Each number is 128 + 24 x the weight over its row's rms, rounded and kept within 0 to 255. Layers, rows and columns count from 0. Numbers have three digits each. The size before them is the row's rms in percent of the matrix's.

# layer 6 MLP gate, 1344x512, rms 0.023, rows 561-774, columns 128-191
101:148155154137116134088140130150131124136142089172121136152076092120094130127168132114114122159151097121161147106119103120123066152130134100085084116154113110159122117120097133113129096100105125
103:128111132110143152149131077133140138122145107146130123128085091105107141102152155104167127119157099150096139124111122120143141098190162159103085065108149100105107135165132137141168127110156139
098:154150101154125143135124139115114097108109068104087106102149121095186085128124158134131131161140156116122099131127143115135096124108122134173072125149101124154152141153098123105127140112166126
102:132161087103095131125151124128085133154125146148131160133179142110106085149124101140181115117133090107166128132141144146102119141144146164082100099130122123109123102084145151148125131086158153
098:091129144094117118132129096149124106114111159125144111143109122124096144094109145117127116158102124143113100108103118116150088109104122115153142093098079128108090097088070156123127160130109137
109:131105133136135179135129093146160148140111107111107140102095119113120147109202110139131109099092123144116090132111125125109115100120129131160130111096126140154130127090112082169113148109086153
099:152148157144124137116135117168108126107088185084110119140108114113125107130125132116127132139125125168110068112120162152112099154124123133126094146110122163189128116105147100150117170115126146
102:125142107107130135116136135122105113161107101152152120093119130120144138138138113160111127109122105154167141152111136163117140085118146123140130115174121137097086160146077135118132091098152153
100:140155108148101138125118155064111148100134126124121132119085121124157075142152112117102144106135157093126120072155133147166125132100135114151072130126141123133121171085118079149081105116158136
101:116105103145109109114115142102114116125120122185140136144143125121183111191133160071097091121082098123127116123131144092159127143116135107127123118127100105108150121174128105134112121123142145
101:149127120140116084127131117133134115141109136166135121137132112136114129121159151082131136103156137135170116149149122085133095133150147144095086151163121110115134146138125164120128150161131109
092:096098154157139130157138116172123120149115132129166111186140139153097109138097107119127166124116097156101165128143156094104100153110172141170137099117121162113190120138147094101099143129130122
104:121130128102120150086129109119163126128096168099133123112101183111102125144149097117135149135154116120120133108149146159148110142149102134135095146136153124173126117104138132153118127151142094
095:094116133123126156151115177133103142106096118108147173103159099155115091139105128084150087097155114106141111135126124147180140145142112147134138124173106078082155116155118131147106105090148133
094:135134117148159081074071126127164130139125084126104132159133166103119099142123099116155119115144124129118149126148094147100123128105159141135116110186097115149142116129137121136114108110139127
097:137123125162110136119120123078111173129094139091142117139190164134140098153151152092115110114120115121155095122120132097149127110144109101100117133112099149099100127080120145142143114115115092
098:140143104093132134160149092140158146148128142094177142142175094148114115112139101124120078074133088104149126097139144127134131072145158116124128095107180074133133123143092116136145124114164135
103:133118087120142103121116120140104161165127166135082163077141109113134123127136167116107135154157134181148119116114110157141128087178138089133121104135125159134138159144131121157112175142121162
104:123102146124142119104147134125108134163100130132097133089094184118127133167148097140128142131112168101070102114115119119111139129146178177114100125142108164135129107099147109134112153082113133
097:152122152159112121144141129122135175124152131128129162141140150130148117130128162121139093146125149067165141161121096117072140139092150143106099123073101158134118093109120155098149129145165085
101:132117139148134158142129161137140148157078105111111120134118148132148178156111148116149123141174075180130138153151134114117084167149071135127105167117122128115161147100123107134151153141107108
102:130168151152115110110203154154121098138131125146096137147116116170142147117155113097122110154107146098161131124119117138175111165136102138074088095133108144128138131159116079171118110146130175
103:117115122145149154150145171134121155105132104165141150123162113150125141192130101128101078165162116140114142113150154119173103155131142132114126119152174106134136157105147124120167105155120117
098:095099140124096170139132171162150140098109103130155135110111157171140128125125102156120113111138124090106112115135101113087088148106123133091129124108152130150121133123141115151100137159106120
100:136128128133101089111152118167112122124154118117119137099086126133164115149157138142087101143149150061109105137144172130138084122153134145135118102134122116117122123150115127140121101097142153
096:125136104122103088160136126150132170147131073103129157121099135136152125149092104127129093082197110172133126132123102105134114150147136129082112127163162115119174117123143096135161190105128151
097:129144072135094143140156152112115135099110106117154148122136129173104121143099141117123133075085118147120144141136087109127160130133137103078143101130134109125146152090094164144131107175136140
096:113142152161134120106189154149074076107151135107155143133108143133083140131069050108150151098103135145148113148118115105139181152091107158142158110115145158086105126147153140123104124133167123
106:140101108134090114090155159117083117142122123123142151125142141152155114157135063121107160114137098160145116100125099120165045119150124120103119114108148133112162175139116102120128147136194139
098:109157141103165133163140112111135121057080149133129144080145126086129138187113107132142130119130101119085117137128100112145151151141108120138143136116094146092094103122092159118098111131166189
097:094117142129160119147140160180138138091085155122138165127098150152127109121158119120129053118107132121124105133152134110132121115150112102124122149122171174185195163098147116140119113126146141
104:116126123137125157142134102098141122113109126126152098111104137108145143128121115106150147118124093145123099109131136150161150118148160095173096119174165122160148187143123158140111158140145158
101:078134124135148115155162106131108137153143150120115125155166172098161134133153136129128113137142160148120146108084100142116156169112145083124147103131143124119104119144097168169092125148138154
102:107153113117120096091108118190119167110113111125123144129141167133119129126155136111101085165106134137090113083141120067112147133119141165090141146093177143142119094126142138133121158159128109
103:107102141096146142101149104152147119150134145133131147138112125117105094153145131144117156091148086107123143116105112144195106176103143165076124136101106151144162095124172154113117138108121140
096:137137112141120104192140113126119151088124146144128146123113127095152134119108144073126115136144128105125085123139110092133147138157114157147136132129107113098137117099141118097113151089156140
095:177118103158132129094128166144096143110131115092149150177125123132144198152137141120137112157105113129123112100187108121143135075113146128168139139114143111153093102071140155129099127147146161
106:133122103142154139186141132119178110089096125178157127167122154132149138153173111105109110079164125151102162123128139106105128125145128146154145087098121086142083111132126162160144142152101107
099:125093152149168133159136133131144098136086084147104134068077119112138130165132107110145109108152139177129157137147114108148068132143125122207164148103119100154164161123128111149112121123103130
104:140135129150121129086138105170154118100105096138118150156096135101115141119135106110112099125110158154159118131148096101103156069124127128142067111114125103133105129110119115116147098099155138
097:135152121141120080146149176143134159091094092127148152081160123164144072160135122086153145163078140135107106156146065084141129164153136129094118144146129146152167126119129112134110152105139129
101:085132139147165106161158169172137181127122074112128176131140183089154128130165118147163091158137120131131155110099188135166181136154140130151117114148079106136187139162148108144132139129124129
101:117134140148154137169184135114153146155126145185115128129138140124170109138138122100167116135123139107150138126147121126135129124117155135199137148091143141115087117158147105144164134148120134
104:082105127140138068142157123111131140118154140123130123142137155183122143145098138119113165130142107144160131121158181105104112125177098132127101109090111147157127142109118131089095190148118133
098:097134098155134172091118124130136156121102126131138145093122130132134159180097121139179119134166135095113185108129091119110140117138112145136131096110081158147150118125124115154100115112113116
093:123126131075091185112161147121115151139111148074124157125126127074123128100143138102141119096154125108107128125155100117144131119157147122136101144140113093137100162148112135090155145188145079
093:155097082179118159105167169180152122158121112102118123122132152131114093140133073168141167178129127139151069166095091117136104171152127130107106151120153122114142102129137134140091105100146138
098:184150099115120143153175126133108141144133127114118150145108124061167111097148110107119155069165122118128183101125149161151143112145171134124103107111146089115176160173134143107113141142105101
100:122125125134098163090145140133094135153144136128156142088158116105133124104157121115132147110126119126113140140135122148124153153090125054136120162139196116117128118127110101135106150140170134
099:144126086140146146170115141139162133142109152114140106132153166134113146146129101169114145106095117088166132076069122123117148128159151092145132104134113137133134114108146135134129113158144152
100:109087154119151094165107170142144118144115186134123120119138138147098173168165129114138159081125121144112125127110102071121126152144121129136099150107170130143135142103127149188099132125146159
102:124189129130123100171144137131119140131097112152130132159163145143110151131134095090146117112125099116153114132137094091136136109161103106141167125158147118101129132113127115127092168126186098
104:133151179112109121146158118136149148141117107146099115077141164136108121147085095099128144160096131146104133108140111108141158162142152148120099136115161144133152109107136136139112167085125162
096:140150108165129131140111072116097124159114154143135134124128113140164137137184130109113120140094120118127133122118134113122143139112146118163106128123108132124140164146097155098113102099149076
091:134116078162110124111123167188168079139135110146129110115152133144116104091130080077165120169126111141149123120142089120109109136144134124147097116147167128131147146115121146118183158138150110
104:104125113202132125141133172137114144171164152117145144113102140077117125133207143100134114132136163114137140128098111102154156145117149116164107142115118145142113110134111082161099125105095150
098:150098109156137132095125165110115133138106116109147132155149141136125134175094151128152147126157088150154166104149091090105077114156074162143111165137150132118114118057114148131139123159158130
093:145139143119128116095147115076115133131150158116121130060182126136169124114145153164088147119107117100155143131108121160183138121138155160123111157168129160101130112125127112095118096165131086
097:125099113156136130089126116124122121159139155132122111154145157088160133147148092069164142104132088138119104148114111065192138138129139162160082125106096155120133137152159133174144132133133090
105:121129144116141152097091151131153125143117133153107138144103158136146118196162105132130083138181141137106130108147152104132116116143087112185129121057184120099146155126133123164164122147124117
096:118148107137138129136143122109110096147138124058134134131175116163136109123143124132104131110118153136128104085128138150077160116118142113117124135174136159147139184100152121172102137142115123
095:148160119144093159113146114127117107143167138095114139119127111102144107132139135166154151094103125129097124109120119115158122137163130073111101127116150146070140086116106102074133108111126116
102:148156109135142110165151140117119153129127143130149126103149141111132141118166135150134120121128104106136154089129173121155117120097108147160159099138105126106113129076130126096167104159114136
104:127140132154128145114132150140135152134140104147113140130087139143113141177178134183120146149164117118106089122131157142107124108137126098169147075123109120123192123096116127150135091104137158
101:110131125152100143136140137122119087091131141128141157111131109158156119158148146155114118082141109161124155096160167129129133107131131113118118137133131130112102135109133095138112171179158137
099:107067125142125140152133151138123164059120118143139144098162107137142139131114143134078098086161139146111115106139135130122143129142131142104095140121155130146129112132137110132084155119157183
095:128150191110171141127155080143151119128092094124140159136111064099123135142142118101135181109161104138162112097163141101137123149114111132115128132170149157124119137162154121078099145118137115
092:147150119156089162152120109156157156107115111106118142142197157146124170166139082162107139124088120102133142119148150103121155094127137129129153112112160129117116124124155132149127166147142098
104:142119126167098107150147109133094135103169148098085153122113122141143120128100166113094091140128165120104133104121122114118147146135153136144121119079134110113192114104150144172128141145145161
093:155137084129131131157130128083138150109136106112136134091131138146133097103124092112097125113113071104136097147118116108141081152086187116125107122109084131167134148127126098115132169174178146
103:116138103106117089126107141101127192133162126134090148109156151147134125144108110125134096148142117133174114161124119133084072107189090085149142131147157148172155114136117112143115136076153151
096:154153119085143159133138165095113133110145127119107130143102106145075129122151148099151126105132127157137133109132161103167088119135108151149118085143105102153118103141102171087179096117172119
098:109159133109118108157162114119116099136144091128135120146116148117102142166122118127121094145161100130163170133141132117096151094129110144113105163116087178163113113143155127135132151146110157
097:070117189117128116141149139131145141129100089148176123130132136140141116148122147116119079153090134068107084143175129152098132080118113119125138132101115083088108122157121171135156117095173148
092:118103152126130118107152152139123133156128088161179168123108143113109104134123136122115120152126134152156170160157123100127122127132117126114134120134145138098148115142108159122138145137092104
102:140136127122098128134146121136080149142169127146123162097152112092114099140132118096126118141103158123131112105111115143132100150096112142131115074093130124130115086136101118097154097137146115
102:138116100164116137119159112161139165096124142054103133131071135096095162125119137109121132133130137152137104108128073097084141129133160075158086108141137131155128080075125132084125139153133113
102:107152095154125120129119125099108142134125149152190132092171158090111143137164097126087149132136139181156122126112114112131138140125165130134123127104118134097128176118150145148096106128148099
091:125163122103113116097138110119096116132145123093141134133159131117134090153089159118118137129151126105098140111127154128118151122170129115157092151126143131118144120129122151135109090118143105
102:148168139149088127094135114103108108103106127142131155128145152115096116149169100100103160137115156112171083160089098119126122077104084141114131127132161155127180123131129118129141147141115114
110:127157117150148156152135127136098132174122146114125109093110091105150119174173128125129150130115140142158130121112078127153105140128134127123138096155066174118147121134126144154110157115146133
095:130116197119096104112102155116126097102140129158113156095092152132156064146095115093102138127125107109135096147148082136113115108108162154141127096149101172089203124150163134139115113149149194
102:119118147128101130131126121133115154145130118123172151113111129103135111102081135081162098132151092095128133128122099133141138104157081151076123131116151136106147103139149106127160115099114145
099:107135081180140123106132092168148115122111087104133123073112145119138103131108102162159151105122137121098109121113123136114106144123124146115090114131134137123122156146092107134140123123128160
091:115102124160089139108108152123087114151114128147140151164100139101121129141129110159150160122105139151145112144117127098161125085093138159132125115091121161136161114171131169102109106122141154
104:142144066176105106155123123162117125135165133108095128107146145122147125098110130131118056120184155127116134100117109126128090116133149122137100084094153106155147156100143097153114175108130146
100:136113090126098120150129162119104145159158147119132137138110134140186090142115139071109103115180122200098174126134091125149124156129138137133130120108132196119080131112164141132144152111127117
099:093166109140145159133130132116157097132125111140114119131138128108148093125090134128159127113125068170115174131152112110189119134088119083184166130122115123107118144074110131135119071100144124
100:137117113123133160158115100097135130149118122142114127123137171141117119082101103147106136143107117127083122106138145146162147141129087129102140126132171143139142121095136134134141156146144124
105:131135078155127153123115140082125123091098136110151129168107138090109139161115091118140130088123143115112118057137133142174134186119146111122132145136111119099125124100167116148123138122132120
097:130140127154146104130184182139092154042119114120156129129160151132178151137142089105152122120120150177168119105093145103138152109134100141150118146098170129163124159131113149134150127152127172
099:124114150129099148147142116128156127134147076128159108173136122067158158153188154164110132151125118143179117105127147116088112131077097093153146105154138098107124132154110135141119150116102108
102:103103147120175113138112118118150135128094113119094142108117126156117143145100137133094126143178101141129138149167156174173102140127128144136153101120181154158130141184154155145161142107118151
097:122103094165108133115126109128108177101153095153063164116127123122145115115110172095126078149156120129118109163162124071145112150152100115164114114150135132137143116118136115145166151131098102
103:133111122144089134079106143144137102148119141141144106093178177141155087152111093135086102122127094140118107096116060144100125141107124116133110147129138134108142151090124143152128105149114150
099:113122127108142122137162084086124140124121148099155125121139106113120131106091134162150150130121151111105133131128139134153143158125175123118139123135127141123120149083099126157127120126089092
094:152138112129144133139140130134127139119114092096088138110143131130133129138127101080177159119121135103118116132078094111110139164119101147150177131181112115121130123128142136107132144117089128
108:135087139125129137121165137166157142081098122162146133102141154162181130175116081118135118092091130140123121138130118114117090082166144103135112128122098114130125126136114111132124155148118157
093:108156149126151114080135118102106121087086081129160129081170150146124078121118131159107136123104117125110100090138115114136120117124120116135098145136107091132182133093118085097097109144175129
103:109097143105107119126167137159112138091116103138144136171166192132141133152117108083118117103082088141150088147093146093134116144101103099159107134119132120119154105100120126144130106145135095
097:133137084120116120155111184112146134148139121106119136141109112112155144133157122130167074132150184114143138123096095148101120159155136138132108117122158142117158157116105144121130136107116097
097:145169127156114139105110142126153123128091136147076112157163143065141083141112121134083148115103174104104137116107134133185095163117128072160107094151118139142129138123106121164131137106141087
099:167168116116139144141162085178132102126087087133097112097125164129059157165091107154149118151108086123104099122130141139104139158124196098132104140118090138125137114115106107131120136132139128
089:110134145156120130091151127099094138116110125116119142097140135105124117101148141103091128108113147106105106148129160172097117099171138113144133159118141151160107089131133138150109135184136141
103:085117109155112081093103152118094134119153115079154166108127149145148123154166123089094135074091087149111155117120127118116131173201124123132110098150117114121154158147169135135117138172171102
099:127158126164165168159111128086184130178121122127124118124110149113118146139094119123108143108134073137172103135181139171108129152123089092142136149141146132086137100139103120099163092169148079
094:124156140114131146136138098088096134094138095120131111117129124094096118136166096109111100126136115133124115119141093113113150094126145144201116103114125156156117126139072129066167106131131131
103:144135142152161136127159103171139178100129123095143187095108093143153118133117129128158143157123079132140064138121162123150078123152160155132079158147106095107147135124140095152160147149096143
104:140138148117105108134111086141115107100142128110094179096120118166181105099109149148122129117145101103115121108100179137100136141151134136156127129140125109160140118095097130173136095135128153
097:155126084144111116169129113133117150104141156148110129128177130131156119124120146095131154093126147089140137146128126149113115118154192151092147090168132123067118112093070121160136144138106132
095:123142135149123127091126088133150129123118129138132120173131140121137110132093115117149129142135072093112097166119064120138118107135094103146116140114112127118159140126098106129128156112160104
095:126154154164145134147134135090150110139147172098123125115124119079076125110143115099119125167104126135157117120089154153177099116153136162104108150122102136142126087105138117112141152088149142
101:133146147124108150094149134128128118155117146123114148121156113142155082154146132107094122134176088160112152077147064139130145102146196125155090140100136120129158110117121132129121094118128094
090:142158170157130147120141125155119157095137131106136139121143149138137138174123140152143091164101129109164090123148137085178140150100070177124109108108174152129102114099123116142107109166144141
099:159153119121143124101146145111095137123117075192144139146123152131108114125109137125067144150103134110158129164145117150192092150173124133113097165157111123113150161164095098165100093116150064
104:168139095150139140134114162139132164136153108136133118106115120115143138143117133098122174115122112150101110096130108123145124123155151129138117137121156148122096120096171122141147141180132143
102:106159137134082140101223104129103148117096155098201112093101145124136125141087115106131176102152129109143117134108144095186116103109080159085076131116078097060158105131128138132151107182141102
102:134106118099136143116137138131117148090103163122117182096160128150118097095125111110128105148172122114110119165148106127137140097132147126139140126155159069137105139096146131152110141105108126
106:111128128088128074131150114156109128142102124115175126150092135093135100146149136113071123133084123155096101139078143102185081121123111125147126161156142147117154134124117114122097130116191130
100:140094150139107116170178157149109126100103087129195131121154140128122143164128108098167132090167112139154147121085131140179146159124079146129133115098118128108115144126124138099118168122130149
094:117110147145109125093173100125109123122156158094148142110149127131142135140151133096095140119103111147142128073133109130108130124207131110142142131169154173128095100120094089160142143141148132
103:153118138122141135119158146124160135165164132131113122123086128115118150147122129103146154132149118142130115099092175135107081090149110139103143141154105114110144145155107096128131133117103128
104:109121149145142121139121121152094135122090135117131122126108139154112138144170145084102146131125151124116114121113097117144106099119135124140063124100124193077101134095161169105135116154149128
096:167106101090096120107115101180125140110151144132115132151118108170119122161123096107138085111169104161159132158154122114152109121167106149077102148122134097157095095164078102125132095150117093
105:086158116123109092110180140130091119146142130104137165109107122114120132143151119116155128127104121140143136114110119126126151127125167104168106116112111114123157165107138136106109123099108096
105:089108130122141152153133096154151172162110120115092126127126182130130127118122107101100138158100140152126121170114130114113129121130114120129113141091119147127111107151104105159113124128168139
097:149172119128096123107137156108092137114083150148137141144109110103166089187157112144117115140126132102134123165083093128176099126137153126137073133173107131094116123137103134135115139132111121
090:114132100170107140136129136128099117114108117198117114132113115071159121133133143151140128106148105139155104146136120153135091139116168160169128154174149084101084123133135125138127124117151130
101:103130070127135101144147094120172113142125119151159120136101118097117112161146110149111136108139136066161098106170105092117049123092154089087149103141159129180126120114119124128102101131127116
099:144139102109098120117123106149140132145118120096129142104143148110174120109130140138149122157133143110094099102128092094134142121195144133093097106154117130100131150091092110205132157085099129
098:089096147147130144108100145170155151103100129158164132126146156119097089102130111128140173114137094088131118142141101134154147086120143096159133114145124107072083142140111126180098095117159165
102:138119090097099140095127103072124163101133109145085127109123146112082110118157089133127156117106133163064130121112084131122121113163098139144121093093161150137116137142069099072076163160162097
126:111167179145158132070113097127153121148133114100132124177052142114075129120152103111166144141139127147153107117117102110134126114111097143128115140139088131146136098137075141113117128136133120
098:150168058122111136167133096142104181147130085110136115093111135119102120112122084122147127130122162109138103135127120133097112118109165177130128131162142096133109136082130133128133135108154116
096:146120132176113140145148142157147145163109078095156142117133125130123137149130176104106117132138126132131116121159096159166118143130124137132094128129156172105150132179118149132128088117167105
102:095108142130114099133139120146114123127108141101112140167109114138145141132166157110145163171119097147125113147097108124131086114114119114145143156132133110133100161140129104136107118085120170
100:156172155099142199116136152124110181128121102107080104144099144122123141112098089130101138082114085123090110139093141132124150134120138095135082121143155104145159123149145195085146120127129101
105:102156163147087132126119138163128153164133125115147152139132161097155082178124125133103128142120116093120117152101101109164077147187120139125087143138103146139138147108168138172131151076153108
095:163095117175156102148124138089151147096100138148140133079159161096120100193152167157123105156132124124145139079122169158162098167107131130115068081155096155120137139086077121095106123128130127
094:165092138126129121130128134147144115074113123109132138138092126136183183149135141128152156125065128144127117138145117105129124117129110093120116127152151126116094156122080150135116156117147141
093:137134128120089091137148101121142131109144148138133124112112157173162071104149125117140124147114107165097119104136104060151108100150127132151158152167131105100130171113132153133137118126127098
101:107120077146140132136125135062073149105108169139114147097143177110149149145083090113154127095163141116120145134115111143079153069173138109147130154094151095110120132158126139127094118132124140
103:144115139152114130117132136114137169113068103159163112129104133091113188117087182097098177082135106181114134158093113094110127121117108114133080122145150107131130116112144101154142159145130137
101:130181150091080103132129169152107113123140145149154124129152132166153128145124138154141147144103157142151108111165086107137118128137119142114070115138130113109134092100104124096124113114117114
097:120140139123164141096127103122122158151101101116116143108111138120117118144135117123083151139122132145155120118104107110132136140116141088153128129135128130096153136162097123131132106132131151
100:133190112122124105105126104138066142115132103132147144129140118129074106111164118117108114160157152120127110139132131114178172153106147155070126108116074073126119112089093165108092108143152146
099:181137104122118120149145103124099125144169127116103122090157113172163141166089107114139157052168111106145091150090117110136116150171110146120088131171131118133117172150163111152149140081146167
099:152133089167094137150142167125149160110124116137155115121172125116157092156131149120109124133083107125086117089150121109137112168111136129080094108133131167137129122080145136134148137183121097
100:157151074131097128115132122135153135123110133154154141096150105137167133140157134125105144132139107187062108128154117108159127147167142120120132137081156113062180091159088128090151153141159123
105:130175131099146135120120118116101128122146107121156141110168134149115046152145086138076152118115140137125162089111086113127155139126150101116130093135104122109130107145121090124083168135142122
095:096169124114097116142143135105110119128141120098150118084095123129113103148137132110099125116162132177148118150138126141165098135136145128129113166136132140143103119116124102148105155098126110
107:130120145155136178121172141140129137151153139126127120126136112062117100108110142105125105064108078116139130132160147115120124144129109161145144096094129181134101130120168094149158129119113115
098:128132161147135112134145139087133214142142146129153126167115125119133119140151147159155121098146123148130113129128129113141134154149128088101142078172147154104164110104134109124127120144132104
094:149139135093137112155162085156126152069093068125106174121104132117144157126112140094050126122131114149160107148172115104148091125139107145100134132118096128126152091134070116133109124110101145
096:142120112093115132096103106117097198125135102156156161113147127142109140126145146112137110110120107118135129125142158156156155087126159118163118165088130177157177127161104146119134116153149150
096:147118092121103100129151087127125113062088143113144123113122125092102090116122115072134156100146101143129103111162118138138115123151153101096105148070131108126155088158114104120124116195183069
104:140169150138089110104116114135091161140119135084100140076148139118120145133144085113126170113127111198120090099108106107078133082138149131141131143115116105072129111131133160121104165153118118
101:149116083149127113127124144118146114096164163145131132157143131107104153119187112123079112125158128140153104116171093116155120109150127164138068105173154153122128084129122108091142133128123105
106:127157138120103161142125128121097146133102133130112126108127099082120118151135118131133113129133133123108117106141133098153149121147119125117092121124144110119113122118164142164101138079172150
096:156134138130092107142112131129121121092122125161124128123151150125143159140112145127101162147130156147105090095176112081090122141129139083136109097087148163120190146151081137125154142141198131
103:166114061188117106121130137145133097168167117127144116115172116148158117149116142141147133121161162129147107125114123103076126174156153133137124113113121118111172140057085120102119102133100129
099:151118133152131145086129127084070138150118124149128135085136177144110144139148128121138121094125113095164143138120160148126157163112124123151107147117141161105126152162144115092132141164147129
097:095126156137142124155123078135173135154149113117133155105074178144142156131154101128156135101112154087114191170121123126124120124122192146155142174112158114131110165101136125114091131157096125
097:161108086133143164133126130089131140125142117107138111097118121130133125120152111062132107125097092106089125122118122101132119127088127157157141129136121115105133071059119114150075135089124105
098:149149160128106175096149140133127177079135086109130112120159136093095118145138091125142153141133169119102107162141110065168124102142106111148131096143110100125126160121079127111123088129171131
090:140123093176146118150145067112156088129111102119136112128132125144106104154142140134105152105090122103115085115099145139136098132100107147104176132155126159101179084104131150169083142154160115
091:136137093156106151144178128132114127095145112090142099088157145112101149104136111126144125131150080109119095121080094120150112102141148112109115119145175123097147097130141165136132161103156117
102:153121141124124133103136083126161123117144114083062144158119169093157165109094091115109164085123121135120075122140141114143146086098145164188094111122094135156157138114132140093130124164119109
103:126125149142115147140152136146091126115138146144173137128103162146115132184154138131130114116108132110119083118123144079122129134171136137142083129136085105106085121120131147138119161140137145
105:151142148110162146146115128127131148102128140114107127123136147075124125110146109141117146130101130092105092145143130126181112159129148126129126130152106149134106130121103147113125130140169104
099:142156139144143134106135117149103123128092089076150154092166135106163112123126141133137127138168126119157148142129107090169143129164100128135085134174124094157144166105129153149110115072150093
106:135127170117143133113119092105142125100095123111151132129167165111062117105108094101115127124144147106122084087125144069146149108106099159114118112130117091093077157068109131107111149153165115
102:109162106175118157182150133144140119174152129145125123154115099145140123128167093126116146121118088105129134106151109132140127131078103117118166138125081106092142169118160140152152164130105135
105:121166115144107112169163139135177159135155146154105180158137116114113128134135117107119122133133080126131154120113125142121123115175147145096124107140087124138156098127174086159147148122152116
096:131123126123125087086163110134106128136156105105158150080106150147154104167147133128083124064124093138090096132167136149133089143136160117073145154104139109107180144126123124134088141099117211
098:103138115155135134166180132171095110121113136124146131138123157104118138131154086137117097097130118110120126106135152111139169126160131103127145124100159137150168108120194140133144122175181129
102:143169089138088141110138093155090133107088118103124107188098174085103123143193120136130093112130188152082153089166103175130136142139144089147122136136120159120129170141127162115100152096194148
094:141113121146149139149141171097161171135120095113139142131102157117102113132139119167122092138125156114126103136117076145137117123160138136152097113120108139155195146142148100154113130104111089
095:092146178141145135144144151080110095150141140099143131104079084129097118178171134087119116093091130155146142136085096139142144115124145119127132102161103119097150124127084118105127169105149154
102:117143106092123111161123080180110137130136145134155155101108168108168126138083097126130114145093143140135132097114163099117093119136129163127137119089107127136143144149168121125133131174113139
101:115147094119150183130132136137122176095135121144138156131139136139101160141148122153130148115105133123119138151149095152117079121111159157140113129162098111116145130076138114148114123121146154
100:130140167098144096097121087130109148127124136126117122129088100100094106139114153152139138117123094171144084177175162131099156097131075151142175137155101122114154137163081128101119135130116141
101:104157134155082186150115094169145124150132148106148106118125094111121133117101091080166143133083136094125157143103142121119166157096147150155098102112186158107162098142109152164073152115124123
094:154139157138110112111122151131106116136166103127110133088117131115153184170092089127099123149142151129122108115119091139136052081146098138119120123100103125126094126120121077132128153131106186
094:168169131119086122084171073128105147104123098148132154116140131119114097115131139110101095135117108094142126125149072120102132140167136176096083095102139118127083099061124103153139123121138111
100:121154150129141140087130113095135143132092137147128138141126103136175095157146174111085136088140117116125153104175131116105135110140136152156135128141114138140127110099066098097105149145121131
106:082158154148110114074152162158161150165132147153162120139145140114102088155146141162121123110143106165141155125157120130143122097135073138133098115120111178081134122113127141149121110132152127
103:141110133118164121136146186165123177158117140133106134115073101117140145148108159105149129124135117123120110158101149110164128143129146165088116097142101125128152157132131125143110132077141166
099:122123108141139156104145095089103177115150127122118132151155103124118087127114115121125154110143135135137133095140129140121118124109144098157094091133125118128168107109121113070146118105111089
102:099074084159137105180135129136130142122126082121115157122118127121138108134154132117112126151172145146144141136104120126130113121156135167140098144102112132110125096095139133156114099124092096
095:146093109128134133189150180123169126115134167140108105103074153090127130104120113155134131122111167114123129145133117138098131100145146171127157116089122111186093098138168079117145158138143155
099:158158126137161181125098148140082134078151125116138170135149147136173151129095137114088113148134110172144115109124098115086128120119087104119107129091121127161110131086099120109098112153122112
101:076119103115137142147172073102147132072171140088161133115151143088157083105083112139111079096114142136089157150099177130086162147128162140152152136104128146112155184157118096105071145173107131
105:123125121099124151101100134154138134139085138091158145116107122160113120182140120106128159095149127135117090148135120146148123159106127113114159126121108093128159098102096142126140100166109164
100:150115129114112105143121129112073163107137117118115166096123099117074094171140089074113142123142137174125126125104066086150111137155138145134104113138142138065170140166141120123127148122133158
103:120113117099195150099116130120076184143082104145156157122104121125130121138128146106095144116101124144135103147120125142138144111107124086128131110142058153132150119167124147097147109121135133
095:130138094135132150083103133134087140101103151091081128134175122127140131113131098108178141098126086119122125128141112085159087148120098120094121130108129151161133136089162115105115194143146159
094:125068139126153131118111168096143115163139117153048129105126146132151112127146142130153095138082126115163082076136123144158120144131133135130077093127127192132134150150144137149148120148108101
093:098118126143141133130095110121112170133145137101120125143137112103161123108174104114082086157122104167168074142105108132128141131139131112128133129128147123162129068115084142118123136111131138
110:114101159097119135137170098169123138104079078110083126184106156126133137162121124116129130124139136103107101138120094177129159129139078150122099171124112092149143131133140130135123113114136108
098:156152145104133151135115132088125114137129102121103125133097142105151156112138100092104145147132079147093081127081122148128166109139076133168176129087153108159133129123101105125104154153140169
106:117092148179140159112080061128126143137133112070138138150135171130113125175132115152174125087135114134058130133171101134175112131106142122135101115119121095117154129135128094110101132161129135
094:119146105112132142149122119094064131108126105151166132140154109078141115086151142100085154145127149086100133157152105092144123107124101122137072110128076116114151073135129134132131101146140097
109:172128105128138119112106089119108056124134158091112125100148118122137153148074116156141168129150092131117082112130113107126114146146122092127132110152134127132138151127103110145136108136136117
097:144120108181118145130150114120130149140141130166107149140152137099123113147131137126140116097139169118127133148107154108096090156156132119157148122112162097098184125158128080143145145101107145
102:085122148113164131139144156107166154166112141148133118112158134131130117125108080127144090100120108116130142145094150144132112111162131159133144097136134152130145116118143127153154141074122139
096:131152108124086140099087103138118111120144096116050115138161103135095063136119144120127120113131113114117129130147139127129128128126182106137090123132144116115108125141126113079115112142126149
098:112114099135116111112147121114146102123117101135123155074103109097139100134105102111106103138117107127115149118171131112107099142193133125160151171142165156108137154127114157144156104118138149
095:150137077151076129133163158140104118125123122157139173065140151097161128147112139126122089099129133136107141117137062102167132140142178148138078103145134131068145178088181101175117129098141132
097:130111121162126103131142116101136169125105152156101122098076139106164125147120087127138170146154160144111095077108123088120133152115145148114118136141131158154157130112157126132109135076106121
101:108088107104143137173109114143114146107113099109091124084139117124104114148114122117146126129126144109075088194112178162129120079145133154087125101160145147159128090149161140122132174101096134
101:120146141141149146146136108134115171135151110121123137113110141107131111122130120121112097154117109112164097150136126110136139116132099166138133112152116102135112149132158170142147153111128109
103:172157132173113111089140091136082129166151118168140138133125089085120115123127140138144142170099153122139121122144143113134104110141103127125093132135095134093127111100140158153132136110143148
102:134121152127146096121107125163115150149146112115146160119138145126147081083140104114124142116097145130091093116135134138113160114158094124113121138099114131124150121112100120121079107120127131